config = dict(
    num_hidden_layers=13,
    hidden_size=384,
    num_attention_heads=3,
    num_key_value_heads=3,
    head_dim=128,
    intermediate_size=1536,
    vocab_size=3162,
    hidden_act='quick_gelu',
    norm='rmsnorm',
    norm_place='pre',
    norm_eps=1e-06,
    positions='learned+rope',
    rope_theta=500000.0,
    rope_fraction=1.0,
    qk_norm=False,
    attn_scale=0.0884,
    bias='none',
    tie_word_embeddings=False,
    parallel_block=False,
    init='normal',
    init_std_qkv=0.037,
    init_std_o=0.0,
    init_std_up=0.037,
    init_std_down=0.0,
    optimizer='muon_variant',
    learning_rate=0.00797,
    lr_mult_o=2.0,
    beta1=0.93,
    lr_head=0.00836,
    max_grad_norm=1.0,
    warmup_steps=200,
    schedule='cos',
    final_lr_fraction=0.1,
    batch_tokens=65536,
    max_seq_len=1024,
    doc_mask=True,
    z_loss=0.0001,
    train_tokens=635700000,
    max_steps=9701,
    dataset='wikipedia_en',
)
Each number is 128 + 32 x the weight over its row's rms, rounded and kept within 0 to 255. Layers, rows and columns count from 0. The size above them is the row's rms in percent of the matrix's.

# layer 5 MLP down (transposed), 1536x384, rms 0.051, rows 137-172, columns 0-95
size [ 93 100  97  98  96  94 101  96 101 120  93  92 103 101 102 101 100  97  98 113 102 103  92  93 104 101 101  97 100 113 107  99 100  92 104 107]
[[ 84 112  82  95  49 113 169  98  92 154 143  83 114 112 192 158 169  70 145 106 101 126  92  94 138 120 113  83 103 150 149 146 146 131 136 215 125  79  93 234 201 172  95 128 175 144 114 168 125  88  89 122 150 102  51 168 152 118  90 133 120  57  88  69 143 126 114 162 138 117 128 145  86 148 114 167 119 146 163 148 108 152 102 121 168 120 124 170 158 149 111 117 147 167 124  96]
 [170 168 150 130 160  66 120 137 119  93 147 159 148 109  59  77 138 122 142 121 118 102 153 116 141 148  74 159 116 130 110 106 144 151 124 137 123 137 106 100  86  98 132  88  99 160 152 116  85 137 114 118 178 138 117  95 110 170 166 115  63 135 170  93 169 150  98 118 123 121 138  76  97  59 117 163 145 108 159 113 120 119 174 126 113 151 128 131 103  96  90 123 112 127 164 149]
 [131 186 143 103  85 114 172 189 174  67  81  66 120  82 115 139 163  97 105 111 146 163 112 165 117 104  83  95 168 140  52  84 152 144  57  61 138 111 167 180 141 145 162  92 158 115 174 142 105 168 114 122  81 106 144 120 124 137 133 141 160  84 121 145 146  51 173 194  82 149 153 132 105 121 156 118  71 132 148 113 107 142 126 141 148 155 116 134 133 115 120 124 189 123  76 117]
 [138 171 140 127 108 132 103 172  97 155 168 136 144 140 136 112 122 125 147 146 139 175 123 142 107 109 147 164  70  94 109 147 152 153 140 127 129 154 137  91 174 119  98 134 116  98 116 140 115 132  67 166 157  53  85 106 118  78 108 150 171 166  92 145 174 158 164 136 153 167 122 141  76  96 132 134  96 134 131 165 196 113 189 172 122 161 138 169 121 161 160 159 168 154  72 132]
 [171 104  76 130 120 122 136  82 165 150  89 141  92 174 114 109 123 139 145 116 106 147 112 203 129  97 137 115 126  93 121 191  89 128 137 153 122 136 110 170 117 157 151 117  90 127 155  87 102 138  99 170 111 125 137 159 171 109 150 159 172 125 126 143  85 117 121 205 115 130  76 161 150 132 143 110  74 159 134  90 121 127 139 137 145 148 170 139 141 162 119 133 169 138 112 127]
 [129 103 147 166 103 143 154 119 122 164 209 109 128  93 211 138 148  81 116 170 162 111 153 167 106 101 155 161 187 118  96  99 162  91 187 128 177 151 109  87 174 141 158 158 115 105 132 140 111 200  62 114  98 132 130 166 165  64 170 192  99 117 129 134 199 113 141  98 127 118 133 194 114 134 100 130  56 153 177 146 126 123 117  97 182 188 119 164 125 147 116  77 101 140 134 131]
 [103 136 104  92 117 136 109  74 118 152  85  83 170 131 140 163 107  85  85  89 148 143 146 112 143 124 166 155 164 101 153  84 140 145  97 104 116 156 143  70 146 144 112 147 125  96  71 103 174 112 127  73 132 122 109  91 176 114 106 101 129 116 102  66 135 128 126 102 163 137 135 126 118 132 134 162  65 148 117 144 131 100 119 112 161 192 120  38 186 113 104 142 116 112 120 161]
 [153 156 121 127 134 166 129  73 142 116  91 108 181 152 137  65 125 145  93 115 186 124 106 163 102 123 120  98 104 121 112 171 132 115 128 164 112 119  94 197 168 107 132 173 148 173 130 133 106 117 105 126 142 145 203 208 174  85 132  94 107 123 112  94 156 174 137 132 202 146  93 109 124 108 102 151 145 124  77  78 122 152  71 114 171 125  98 108 102  89 136 110 161 191 182 103]
 [143 148  93  96 167  78 111 132 135 109  91 129 118 161 162 147 124 118 149 100  93 164 113 184 124 124 106 115 128 128 140 144  85 140 116 120 130 126 132  79  89 121 170 128 159 177 124 123 133  91 142 154 141 144 113 125 173 161 116 170 118 126 185 135 105 152 183 151 140 157 131 219  82 161 118  88 102 113  62 170 141 168 112 193 165  69 140 110 125 132 152 156 147 180 144  95]
 [ 92 117  94 106  99  84 149 144 108  66 103  83 136 106 168 166 150 145  90 110 113 126 139 147 153 120 125 149 102  89 146 148 159 131 113 132 167  95 193 173 142 169 111 131 116 206 128 101 154 162  81 163 145 147 157 184 108 128 154 128 192 164 122  95 128 120 211 144 175  94 133  91 125 117 140  42 133 104 133 146 104 183 150 116 182 170 125 121 139 157 143 148 131 125  85 104]
 [ 87 159  73  93 108 117 146 142 121  73 122 121 158 142  88 117  70 141  72 122 161 101 101 113  66 133 119 102 110  86 146  95 104 157 108  89 137  94 108 130 140 124  69 134 162  97  94 123  91 118 145 111 187 123 139 112 119 130 104  62  88  72 107 105 162 125 140 127 115 100  96 103  94 130  85 144 130  98 197 142 158  93 193 120 106  75 115 114 116 138 132 141  76 145 114 137]
 [152 175 144 153 106 105 194  86  87  89 192 136 146 118 158 117 131  95  80  80 131 122 108 156 127 158 133 190  94 172 115  85 136 151  77 122 117 136 157 162 132 124 112  86 180 144 138 185  93 105 135 162 128 105 102 141 160 116 157 126 180 119  80  79  97 143  77 150 158 142 126 133  96 125  81  96  89 169 128 167 112 131 161  93 111 122 126 150 109 123  75 157 140 134 110  76]
 [129  76 147 118 102 164 162 201 164 119 182 109  71 114 117  66 107 155 113 101 110 155  87 151 159 115 201 129 153 152  72 158 180 121 128 130 125 115 136 149  83 128 161 133 186 116  97 117 135 166 123  96 119 209 213 148  98 107 166  61 120 136  86 111 139 112 104 151 146 140 140 142 154 124  97 118  98 114 143  83 137 114 119 161 126 133  92 179 148 106 119 110 135 129 108  74]
 [140 116 132 175 154 117  74 160 137 151 156 129  96 140 157 127  95 169 120 209 122 151 105 130 102 164 156  84 139 146 156 101 165 112 141 129  78 124  97  90  69  82 147 168 160 157 115 121  97 104 126 124 142 118  81 164 148 138 123 151  83  94 111 138 139  35 154 131 138  72 122 186 107 149 122 101 121  48  76  54 142 117 125 136 119 112  64 119  80 150 144 160 101 123 106  89]
 [105 149  80 134 100 131 202 150 128 141  55  73  92 109 175 137 154  85 201 135 153 148  80 110 132  96 104  77  53  69 168 119 139  53  87 139 171 113 158  99 127 110  90 175 115 175  73 123 137 102 117 175 165  87 123 110  90 120 109 112 139  66 127 164 105 118 142 158 120 140  97 101 119 160 110  88 127  93 172 134 137  86 116  54  39  92 110 164 151 162  96 117 119 123 116 104]
 [181 135 102 218  93 146 173 118 138 105 170  90 105 141 139 114 143 130 151 158 100  88  74  92 176 118 120 120 123 103  85 135 105 200 101 111 112 116 151 142 143 100 121 102 151 108  73 143 104 101 110 165 118 165 107 125 120 174 116  87 135 160 159 128 124 139  79 111 126 164 205 122 111 173 117 151 109 128 128 120 123 122  95 157 162 140 135 132 120 133 137  96 152 103  99 171]
 [135  96 131 153 146 192 128  50  82 183 105 138 134 109  91 138  89 155 105 147 154 167 119  85 104 110  94 221 138 172 129  94 175 109 153 117 186  72 185 122 175  82 146 140 142 114 111 186 107 125 133  99  94 142 164  87 100 164 119 117  93 100 149 134 158  49 102  98 121 159 130  51 210 102 197 161 149 144 153 128 153 115  97 149 175 136 113  65 108 165 147 174  88 109 167 107]
 [139  81  87  88 142  99 152 150  71 152 161 174 116 124 149  78 133 106  82 139  97 121 134 130 139 113  90  95 118 130 108  70 160  71 103 184 112 122 120 144 168 106 109 123 133  90  81 136  96  65  53 208 189 103 132 128 134 145 155 151 158 143 161 177 131 134 130 165  98 111 155 139 121  91 156 117 177 132 119 105 140 106 225 118 110 135 167 161 153 111 152  86  98 118 141 162]
 [112 171 145 117 204 157  78 136 106 112 151  52 163  97 157 168 152  97 115 170 133 194 113  87 116 150 130 159 188 165 182  99 103 118 124 176 147  86 151 152 124 179 100  97 145 145  98 121 140 109 123 185 121 174 199  94 127 119 132 122 164 104 154 163 124 145 152 120 140  73 125 163 232 147 158 173 129 123 111 130 137  69 139 140 143 161 140 162 168 157 146 179 163  88 128  86]
 [170 138 179  83  91 206 212 116 131 127 155  73 130 106 146 150 132  75 132 131 108 117 138 131 104 138 148 154 178 194 156 255 147 199 183 122  65 101 116 147 116 115 163 114 115 130  90 106 117 107 151 141  68 163 145 138 167 151  97 169 123  98 137 155 139 131 161 128 154 156 129 183 163  81 134 113 123 126 119 159 138 118 127 129 100 140 121 138 125 122 107 141 181 109  89 189]
 [105 115 120  66 114 197 116 107 126  90 131 151 113 108  76  99 102  95 123 102 141 107 126 178 146 122 120 102 172 122 136  94 195 155 145 121 155 171 148  98 161 191  72 137 162 161 173 115 173 109 117 143 100 107  92 133 125 127 113  83 120 152 104 140 164 128 112 113 156  90 111 115 142 139 117 116 142 113 180  95  99 140 126 116  70 124 104 202 137 126  99  69 177  97 147 102]
 [ 93 147 100  99 158 135 145 146 124  84 130 148  98 127  87 105  98 170 133 190  86  64 151 138 177 132 139 182 162 130 166 152 160  92 115 103 100 165 120  98 104 147 104 120 156 191 149 123 133 156 161 132 126 147 145  94 143 105 106 141 109 162 111 133 154  89 126 164 156 168 105 179  89 143 148 140  89  81 130  93 113 189 106 130 101 160 130 135 114 120 147 168 121 129 128 149]
 [137 156 133 105 118 120 159 130 148 132 184  97  96 105 129  96 141 111 120 156 107 116  73 154 102 203 138 151  71  98  64 123 135 151 156 137 177 137  98 161 120 139 183 117 144 175 205 158 119 133  86 135 167  66 114  61 178 121 144 180 123 129 146 146 113 138 175  83 158 166  90 209 102 130 116 123  83 151  72 156 151  79 121  64 141 164  69  84  82 163 146 120 127 116 142 151]
 [164 108 100 110 117 140 133  95 123 102  92 125 121 140  52 157 148 104 141 157  83 169  84 135 101 117 122 136  93 122 110  69 156  86 129 142 167 162  99  80 104  69 155 129 144 133  99  81 154 186 124 162 117  91 111 157 112 170 142 176  88 131 125 128 136  77 143 111 100 119 111  99  73  65 154 159 157 162 160 148  77 163 122 138 133 141 133 130  64  64 147 162 167 152 138 121]
 [140 129 138 143 104 150 139 163 108 141 117  86 154 142 110  94 107 134 126 159 162 184 136 100 130 128 134 148 150 160 101 106 107 138 176 160  88 133 127 107 146 137 122 130  98 118 166 161  98 160 186 155 136 114 147 134 106 128 188 134 164  98 132  53 166 117  87 117 121 148 136 137 187 150  74 113 115 100  80 150 159 114 134  96 143  91 130 120  89  70 142  98 158 139 121 105]
 [196 165 124 126 154 147 118 141  83 183 101 132 178 160 163 119 141 114  60 112 115 115 135  88 168 100 120 131 168 101 150 132  87 137  96 101 168 157  90 106 187 139 134 171 212 182 163 114  91 128 155 185 108 116 126 176 102 166 157  78 122 181 147 187  85 153 152 137 151 181 130 144  87 120 126 111 125 122 100 159 112 102 143  46 122  97 109 155  92 127 115 139 126 119  96 116]
 [130 127 121  74 102 164 102 143  98  85 167 145 150 142 144 128 145 124  99 129  96 180 128 134 103 134 126 104 149  89 155  75 147 159 142 109 116 149 157 145 131 163 128 146 196 135 188  91 120 138 148 143 120 118 112  99 209 170 187 193 103  79  94  94 119 158 160 155 148 106 122 139 129 117 144  91 125 121 155 103 138 140 155  94 139 140 121 129  82 112 104 170 156 167 140 162]
 [132 150 128 180  95 142  83 157 130 102 142 120 100 117 136 138 234 130 116 125 146 119 154 114 149 127 136 174 149  64  80 103 126 138 137  98 151  93  87 146 106 175 112 120 160 194 140 161 156 136  91 108 181 132  90  63 136  52  91 152 178 193 167  51 125 180  94 172 153  94  98 105  72 133 122  97 140 121 133 120  88 152 135  71 147  68  85 118 127 156 118 125 129 136 137 158]
 [176 175 102 157 122  90 119 143 150  69 151  44 103 116  92 102 142 116  98 132 127  95 134  60 172  76 172 134 132 156 114 167 145  98 128 101 116 145  94  78 147 181  25 161 137 131  94 168 129 218 148 176 123 139 103 205  75 129  65  86 178 120 123  88 116 131 147 156 130 135 148 142 142 153 111 111 125 138 158 164 142 113 188  76  88 130 133 140 137 121 120 100 193 167  26 145]
 [156 130 147  79 110 124 161 158  98  84 168 126 134 124 151 175 141 104 141 157 135 168  63 139  61 119 108 148 104 120  40 123 185 108 103 111 163 121 139 109 145  58 105 130 177 153 164 163 120 136 173 132 152 156 143 112 136 113 119  98 168 142 180 133 106  26 171 138 174 104 136 149 101 139  98 135 168  99 172 110 137 174 117 120 151 156 115  81  75 104 104  94 130 135 108  87]
 [188 134 216 127 120 153 201  94 111 173  96 157 170 129 123 174  99 109 137 121  84 104  84 140 102  53 115 116 149  69  92 158 123 118 166 149  66 164  90 144 126 133 111 129 169 143  79  85 116 118 140 150 142 136  86 161 102 137 197 107 148 103 185 124  84 176 172 104 175 158  97 174  83 136  86 130  63 108 132 115  52 100  70 134 124 119 121  92 142 148  86  82 146 130  94 142]
 [137 161 188 148 111 104 130  91 152 119 103  87 141 114 204 135 128 185 111 115 209 128 137  75 101 141 139  55 110 119 132  98 118 103 118 131  95 122 117  98 104  71 146 146 118 157 176 136  92 140 130 132  86 127 147 117  96  57 108 108  88 117 141  88 157 101 117 145 163 120 150  91 157  84 100  98 118  93 116 119 113  82 102 134 140 121 135  70 149 136 109 195 101 161  80 127]
 [ 87 122 128 177 169 136 116 121 100 176 148 103 115  88 109  77  99  86 127 117 121 136  93  84 137  97  83 121 168  89 133 119 133 127 100 150 126 151  93 152 105 130 101 173 194 197 126 106 108 117  88 139 150 100 114 120 107 134 179 196 133  73  94 207 133 127 120  93 104 164 157 120 143 166  99 146 153 141 107 167 100  95 101 179 102  96  54  82 128 150 132  85 101 110 136 153]
 [158 129  88 143  99 190 134 121 149 130 140 191 224 163  72 182 122 188 164 137  76  85 108 121 153 120  96 155 165 155 162  60 125 118 109 119 143 143 213  98 145  88 119 135 126 120 182 152 101 122 123 147 128 165 156 149 126 107 113 167 125 176 153 124 111 146 141 139 117 138 151 140 123 118 160 137 114 141 136  96  73 120  42 165 114 158 147 171  87 152 136 121 126 148  88 179]
 [132 123 139 141 157  90 130 175 121 111  69 118 163 123 129 105 150  91 106 135 134 161  91 133 141 164 137 170  74 157 112 113  97  79 154 109 100 195 134 114  74 122 108 138 112 149  97 143 114 124 117 175  99  59 116  73 140 158 116 160  73 101 118 135 129 113 177 162 109 125 140 111 140 107 116 161 135 207 105 140 168 122 132 116 147 165 150 109 151 134 157  94 125 119 114 143]
 [100 159 153 181 192 126 111  90 182 143  80 110 120  91 193 118 143 108 164 140 106 179 124 159 103  64 140 189  91 132 145 243 157 105  62 130 171 131 128 118  59 133 115 162 129 138  91 147 121 119  88 182 116  72 111 155 126  65  83 147 179  84 194 137  90 109 138  84  98 145  59 102  73 114 136 120 144 157 112 116 150  97 134 115 139 116 122  82 110 119 153 195 148 136  58 164]]
# layer 5 MLP up, 1536x384, rms 0.104, rows 138-173, columns 0-95
size [107  90 102  97 103  92  96  91 109  92  99  96  99  88 106 100 105 106 100  82  97 101  98  97 102 106  95  97 104 105  97 102  95  99  99  99]
[[131  98 106 129  98 129  85  93 125 109 153 163 223 125 119 110 113 131 157 104 158 125 124 163 125 145 114  92  91 164 122 143 193 122 140 158 100 149 108 156 140 136 169  71 152 108 125 125  97 120 139 191 139 105 150 168 145 136 161 140  84 134 157 163  41  82  89 165 141  67 162 112 170 131 152  87 151 109 146  63 149 119 135  87 111 116 173 129 121  54 103  88 152 115 117 123]
 [130  64 119 113 116  49 126 139 162 167 139 118 142 129 129 135 141 137  82 161 145 144 131 139 160  91 146 157 144  98 160 142  99 103 231 144 142  63 128 170 156 210 171 146 100 130 130 143 184 144 207 168 110 166 119 131  82 125 146  86 134 210 114  80 143  96 117 115 147 126 113  82 119 109  61 160 103  79  95 127  91 181 121 135 133 124 166 113 119 108 182 146  96 133  87 148]
 [ 86  90 130 120  77 149 132  67 113 126  81  88 115 107 131 179 141 148 131 133  95  98 131 130 142 121 112 161  99 170 166 180 111 103 102 149 133 104 113 161 128 164 133  84  94 160 107  92 165 139 187 163 148 168 149 142 103 156 153 155  23 152 198 101 197 128  93 140 126  85 170  91 142  95 151 104 133  78 141 143 184 152  97 110 174 138 137  88  84 112 190  97 119  88 152  92]
 [138 122 126 164 111 107 126 148 118 181 130 134 127 176 102 105 130  85 118 145 126  88 158 121  97 153 129 133 145 102 155 169 123 142 107 145 120  75 108 169 145 146 178 152 124 130 125 172 128 160 122 115  10  88 129 198 182 186  87 152 132 134 182 162 102 150 137 149 103 113 112  92 139 136 117 150 166 140 103 200  73 156 121 154 119 117 151 226 133  50 116  84 141 148 109 100]
 [137 170 143 109  89 104 142 142 127 128  70 159 130 132  57 108 118 137 127 193 112  99 121 129 130  87 125 129 119 107 193 136 121 121 130 144  97 134 142 194 112  86 102 151 140 114  91 100 102 104 117 120 126 178  65 129 137  92 127 139  27 141 154 144  89  86 136 147  93  86 126  62  87 102  78 125 162  85 130  93 104 173 142 143 105 128 103 123  96 108  30 151 123  83 110 154]
 [119  95 184 146 128 153 112 161  61 138 101 124  95 144 185 106 135 142 132 127 179 171 137  92 133  62  86  99 164 151  63 161  93 156  83 126 176 114  67 114 109 137 151 117 151 129 159  77 160 127 134 174 104  93 138 157 128 106 143 129 144 137 158  92  85 133  99  96 118 162 116  99 153 103  54 140 145 136 145 109 165 131 113 109 115 117 184 171 147 116 160 112  98  98  75 108]
 [ 58 109  99 116 125 173 119 119 131 140 112 149 209  94 113 128 103 141 164  97  88 147 130 123  90 117  90 145 120  72  84  45 173 191 159 157 121 121 202  88 109  33 161 122 123 178 113 130 117  73 140 119 192  97 162 167 128 119 102 145  78 224  83  60 140 112 131  90 156 136 121 104  82 101 169 130 122  63 142  74 108 119  94 151  74 152 141 132 144  80 143 123 114 131  76  71]
 [ 89 148  84  80 122 123 131 171 131 190 114  91 166 116 120 201 174 158 141  94 129 101 152 145 140 122 128  71 139 145 102 175  74  97 123 161 140 144 129 151 115 164 110  67 176 110  82 111  91  93 144 105 147 133 130  48 175 155 163 124 142 118 136 119  70 163 120 124 141  77 134  99 131 172 120 130 116 127 120  73 175 101  92 128 173 129 100 158 120 163  97 109 126 167 144 140]
 [ 80 100  78 151 118 147 122 176 185  98 107 122 126 172 144 136 142 130 155 109 146 138 122 138 146 145 104 161  75 136 162 185 122 133 118  97 168 126 133  99 147 152 153 159 175 120 168 128 129 162 182 129 135 142  89 152 128 151  92 155 128  93 170 116 132  65 136 124 155 113 208  88 137  97  91 127 170  47  99 119 103 172 163 158 145 139 142 191 111 154 149 128 155  75  98 135]
 [150  89 165 131 172 141 137 128 117 163 123 144  96  79 132 119 176 177 148 124  53 133 162 121 162  91 153 125 128 194 108 190 122 112 119 146 116 105 156 148  88 150 171  76 171 150 115 171 142 136 155 136 127 141 104 153 119  94 105 194 129 201 118 113  95 133 115 143 121 153 145 122  72 105 149  83 135 142  87  92 143  99 102 134 138 128 118 148 148 122 106 119 153 151 126 150]
 [134  66 141  91 139 117  67  53 124 116 154 138 152 131 145 172 125 118 148 139  42 147 108  54 171 120  99 129 180 150  97 149 130 167 151 151 105 131 143  72 157 137 144 182 115  79 203  66 108 169 125 180 110 126 190 138 145  58 181  98 150  90 157 156 161  96 107 159  95 111  70 228 122  98 120 160 112 117 146  75 128 126 163 100 164  78 190 104 102  85 104  95  80 155 112 125]
 [149 174 177 115 163 111 155  93 135 173 130 118 177  82 100 164 150 161 172 140 151 128 123 148 121 146 155 137 144 118 128 160  92 107 126  96 126  61 100 161 133  92 149 148 129 109 116  93 118 134  93 176 105 144  99 114  98 125 143 115 115 119 129 171 140 127 134 127 132 126 136 129 124 139 154 127 131 153 165  94 127 156 114  98 128 131 156 158 103 134 151  86 125 143 160  56]
 [124 183 104 141 125 142 114 132 202 198 172 144 145 124 104 178 176 137 106 116 123 132 123 127 119 140 135 109 146 166 116 198  72 122  94  72 128 115 133 122 168  98 101  61 112 139  88  99 134 155 120 112  83 151 141 126  93  86 104 126  94 169 132 134 121  88 120 125 149 171 124 115 127 134 169 142  88 184 113 150 132 157 131 110 139 127 124 143 144 140 149 177 151 168 145 145]
 [120 146 103 145  91 149 100 134 135  70  44 166 141 155  68 126 136 105  93 144 105 188 125 117 173  76 156  96 167 163 111 203 109 106 114 165 124 127 106 108 109 109 147 144 135 114 131  60 142 156  91 135 160 126  77 163 182 145 116 137 120 162 169 148 126 138 184 146 169 170 134 177 115  83 134 195 120 154 126  97  99 158 125 144 193 140 117  75  92  89 145 109 187 167 103 102]
 [115  47  95 105 139 164 161 115 126 103 129 127 119 100 132 131  79  75 112 179 122 150 154  89 157 146 127 111 152 104  80 148  99 163 130 201 131 160 124 145 133 113 102 114 119 146 111  61 125 131 122 136 142 175 120 132 155 102 107  95 139 131  97 134  98  94  98 187 146 109 123 181  99 143 136  83 135 138 121 111 148 102  95 168 163 195  67 103 163 137 146 163 152 174 104  80]
 [127 182 140 122 162 134 157 206 189 139  71 138 142 118 145  99 192 158 110 152 171 173 109 194 106 144 125 130 103 173 139  94 119 152 134 150 201 126  72 132 109 159 143 133 149 113 144  99 134 190 125 163  90 124 160 162 174 132 113 135 121  97 146 118  72 161 159 144 128 112  88 110 137 107 159  71 139 164 195 118 154 198 107  74  90  74 188 145 136 153  56 111 105 144 179 119]
 [139 117 145 122  55 113 148 124 149 147 132 149 173 209 108  97 166 151 133  97 185 143 145 157 120  95 160  95 123 145 131 179 120 140 130  55 109 145 128 145  84  98 142  79 127 111 196 140  94 133 141  56 109 111 138  87  95 115 156 143 134 151 148 140 131 151 153 141  75  62 131 104  72 114  76 175 151 102 166 162 150 131 150  92 143 106  95 137 165 132 107 103 100 130 140 177]
 [119 113 167 122 170 124 145 188 153 123 116 154 190 188 156 113 149  19  59 108 115 128 142 144 148 125 137 114 159 131 160  98 160 116 138 147 108  83 172 130 126 182 180  89 117 128 115  65 114 161 123  98 153 105 141 175 115 179  91 119 127 137 115  91  46 131  79 123  94 152  83 104 169  69 174 165  50 123 169 153 127 172 115 121  80 110 195  95 115 121 177 175 105 137 101 140]
 [171 118 127 138 169 195 184 134 148 139 131 158 116 118 139 139 130 150 123 132 175 118 163 176 119 145 137  81 114 154 139 122 164 155 113 112 196 115 139 101  89 136  79 137 187 101 172 138 149 114 142 109 173  94 159 153  64 159 158  70 131 171  97 135 148  80  61  92 112 103  90  96  88 124 141  98 129 137 118 189 119 131 117 135 136 137 143  72 153 111 160 125 138 169  91 174]
 [133  82 108 157 165 122  97 148  59 174 138 137 139 138 174 160 152 138 152 138 132 184 112  90 108 136 127 153 166 136 150 142 137 122 159 115  78 116 160 111 132  83 187 164 112 175  53 140 114 138 121 106 191 137 168  97 103 143 166 161  82 149 167 131 116 117 181 145 117 166 160  88 165 121  96 156 130 164 137 128 144  90  94  95 159 153 166  67 114 132 157 150 132 121 104  97]
 [173 144 109 121 100 139 131 123 177  88 142 177 146 141 165 106 106 167 137 133 126  83 121 123 147 115 114  82 152 214 134  96 154 136 102 110 129  91 121 116 119  66 142 169 150 159 116 128 141 165 111 129 149 166 132 141 112 129 110 135 122  84  99 108 176  97 105 120  32 106  89  94  90 136 128 166 157 140  88 151 147  93 150 139 171 148 126 166 122 144  40 161 109 151 155 117]
 [104 150 158 128 141 108 170 128 136 136 124 151 105  63 108 131 124 138 156 111  85 136 115 179  80 102 143  81 130 184 153 134 155 144 153  39  83 126 135 105 142 146  96 124 181  85 108 112 138 124 144 107 114 141  93 159 180 131  44 124  80 149 161 112  94 173 150 122  86  82 135 134 144 118 131 123 144 122 109 135 135 155 154 164 103  96 211  99 108  92 141  80 134 130 130 103]
 [165 136 134 203  94  83 104 131  96 161 127 101 182 198 122 136 124  88 151 166 137 152 138 102  98 108  70 138 102 135 123 156 102 121 137  70 153 141 187 167 135 161 114 116 164 116 127 181 126 125 143 104 168 157 121 157 186 148 142 132 129 118 158 123 105  95 155 113 131  64 134  97 113 118  96 181 151 149 107 116 200 137  95 123 109  87 152 111 126 119  78 140  81 130 164 143]
 [140 105 111 132 142 150 152 146 102 160 110 145 174 119 111 149 118 110 111 107 148 136 189 172 120 158 172 119 135 160 133 160 126 180 161 151  85 115 125 132  77 175 139 110 172  90 128 145 105  64 136 103 140 129 138  97 142 140 137 123 141 119 120 204 109 185 176 139 194 143 111  71 119 168 118 150 145  96 187 192 152 136 137  75 131 131 108  85 162 134  92 109 111 182  81 143]
 [126 187  64 126 156 118  80 120 110 117 105  99 161  87 170  83 136  76 134 176 121 127 129  82  82  93 119  75 165  40  84 170 111 124 120 158 175 104 160 136 116 184 159  87 170 193  78  80 178 156 133 166  85 109 195 131 174  87 193  81 124 195 138 137 154 122 123 207 172 165 105 102 117 118 100  82 136 119 159 129 150 201 141 146 126 133 152 116 105  61 130  66 188 146 107 128]
 [175  86 142 139  46  99 141 172 182 123 117 165 179  81 160 128 144 129 116 128 171 154 122 117 103 152 135 138 126  78 162 107 116 119 104 111 103 148 146 105  90  71 147 167 138 134 142 140 142 128 131 102 179 108 101 132 161 125 194 170 219 107 122 168 171 146 149 114 131 128 114 134  95 136 202 132 145 151 201 180 119  78 145 166 107 130  62 104 103  68 143 107  89 135 131 124]
 [137  88 144 129  64 110 147 133 127 127 173 159 109 118 127 132  70  73 130 130 142 170 118 197  40 145 123 100  61 150 160 118  77 128  87 120 110 104 103 106 226 111 144 139 153 122  50  59  96 128 146  94  67 100 159 140 142 123  99  87  75 119 135 146  91 125 141 131 129 120 153 189 176 142 136 164 143 186 143 182 142 150 132 123 152 175 145 153 110 113 145  98 107 134 169 122]
 [ 68 132  90 129 203 172 149 111 162 156  40  83 112 113  94 126 141 124 147 116 156 108 126 134  62 157 145 178  85 125 132 179 138 100 196 109 124 153 154 114 153 127 107  89 125 117 147 159 130  96 160  70 101 125 168  96  84 130  76 164 108 121  77 121 116  75 129 141 136  68 157 148  98  85 125 148  95 106 171 145 120  65 119 142 111  94 153 145 162 154 133 130 196  99  46 135]
 [180 188 145  92 111 143 100 122  83 151  97 205  63 127  96 116 205 171 118 153  63 115 144 106 127  73 102  83 142 101  88 133  78 187 154 108 118 114  42 178  99  81 113 142 162 146  92 117 165  96 119  97 174  95 105 114 144 142  98 195 169  77 112  94  81 115 155  93 116  87  97 120  95 116 140 142 132  93 212 127  86  99 156 142 124 168 120 126 112  76 146 156 185 108 150 159]
 [ 77 178 204 142 139 122  97 109 195 134 102 150 148 125  66 108 112  72 125  75 144  83 121 119 132 144 131 122  86 114 150  87 140 142 174 133 138 168 102 179 159 114 126 190 130  93 133  91 118 156 147 113 132 152 148  92 148 134 114 149 107 137 107 119 132 159 162 123 107 152 173 126 114 114  92 144 141 137 136 137 125 113 164 151 166 147 100 106 159 128 137 133 141  89 144  81]
 [139 109 203 225 125 113 101 135 124 127 144 205 115 113 106  87 134 129 127  85  90 150 181 137 127 163 148 158  99 163 193 152 166  77 132  55 114  90 175 129  94 161 138  68 105 131 120 161 138 118 181 149  81 120 172  95 171 124  84  88 123 167 122  93 138 144 182  90 132 111 163 159 147 129 142 181 133  75 100 155  98 112 180 161 144 115 165 143 177 132 130 155 157 174 143 106]
 [146 111 101 195 118 141 170 124 123  94 109 129  93  92  88 103 154 135 127 136 144  92 118 125  99 146 103 109 152 143 114 160  96  57 121 123 156 113 197 102 218 106 128 140 150 110  72 135  99 134 196 130 124 136 129 113 129 110 123 160 147 100 161  97 131 124  80 123 113 173  88 122 121 155 133 112  89 144 127  63 192 137  73 107  89 122 202 126 159  94 114 152 121 114 114  97]
 [160 141 173 130 154 141 155 119  96 148 148 109 141 114 138  95 157 171 172 136 111 132 146 183 169 176 110  98  72 125  98 207  99  98 114  72  94 117  88  77 156  79 155 153 139 145 140 118  85 130 109 104 118 118 195  94 155 175 137 122  95 191 153 119 143 132 133 104 188 139 134 137 133 117 173 175 161 164 102  77 106 108 127 125 143 113 144 124 110 130  95 145  73 122 100 133]
 [ 75 147 167 108 112 175 129 134  98 147 124  64 178 138  69 112 148 143  87 157 119 185 112 122 134  92 180 123  95  58  62 119 110 107 125 125 146 149 117 146 169 134 149  49 180  76 101 149 154  71 158 150 107 106 137 138 125 156 104 100 195 136 101 118 121  74 129  92 159 120 147 141 151 108 129 115 143  76 133 117 135 140 165 131 129 102 138 182  99 127 172 104 156 144 136 161]
 [108 132  67 158 110 119 140 148 106 121 150 129 180 151 141 172 155 172 122  90 110 134  89 130 137 127 123 156 116 128  75 166 105 161 105 168 104 106  87  62 128 122 149 108 190  73 151 160 144 176 171 115 136 123 112 145 109 169 154  93 161 153 120 124 162 192 154 149 135 121 130 118 198 141 101 185 110 116 178 160 103 105 130 102 197 165 137 113 101 139 131 132 151 163  86 167]
 [117 139 113  70  90  97  93 129 197 111 114 119 141  88 123 110 118 144 132 148 127 104 147 147  91 146  87 143 142 139 122 168 145 109 173 149 113 131 100 124 112 146 119 117 138 179 125  71 173 150 191 100  72 173 119 171 111  85 114 140 185 147  92  75 108  91 171 157 161  69  92 102  94 171 114 106 119 170 138 124 141 116 152 185 118 147 164 105 119 139 156 151 129 150 151 156]]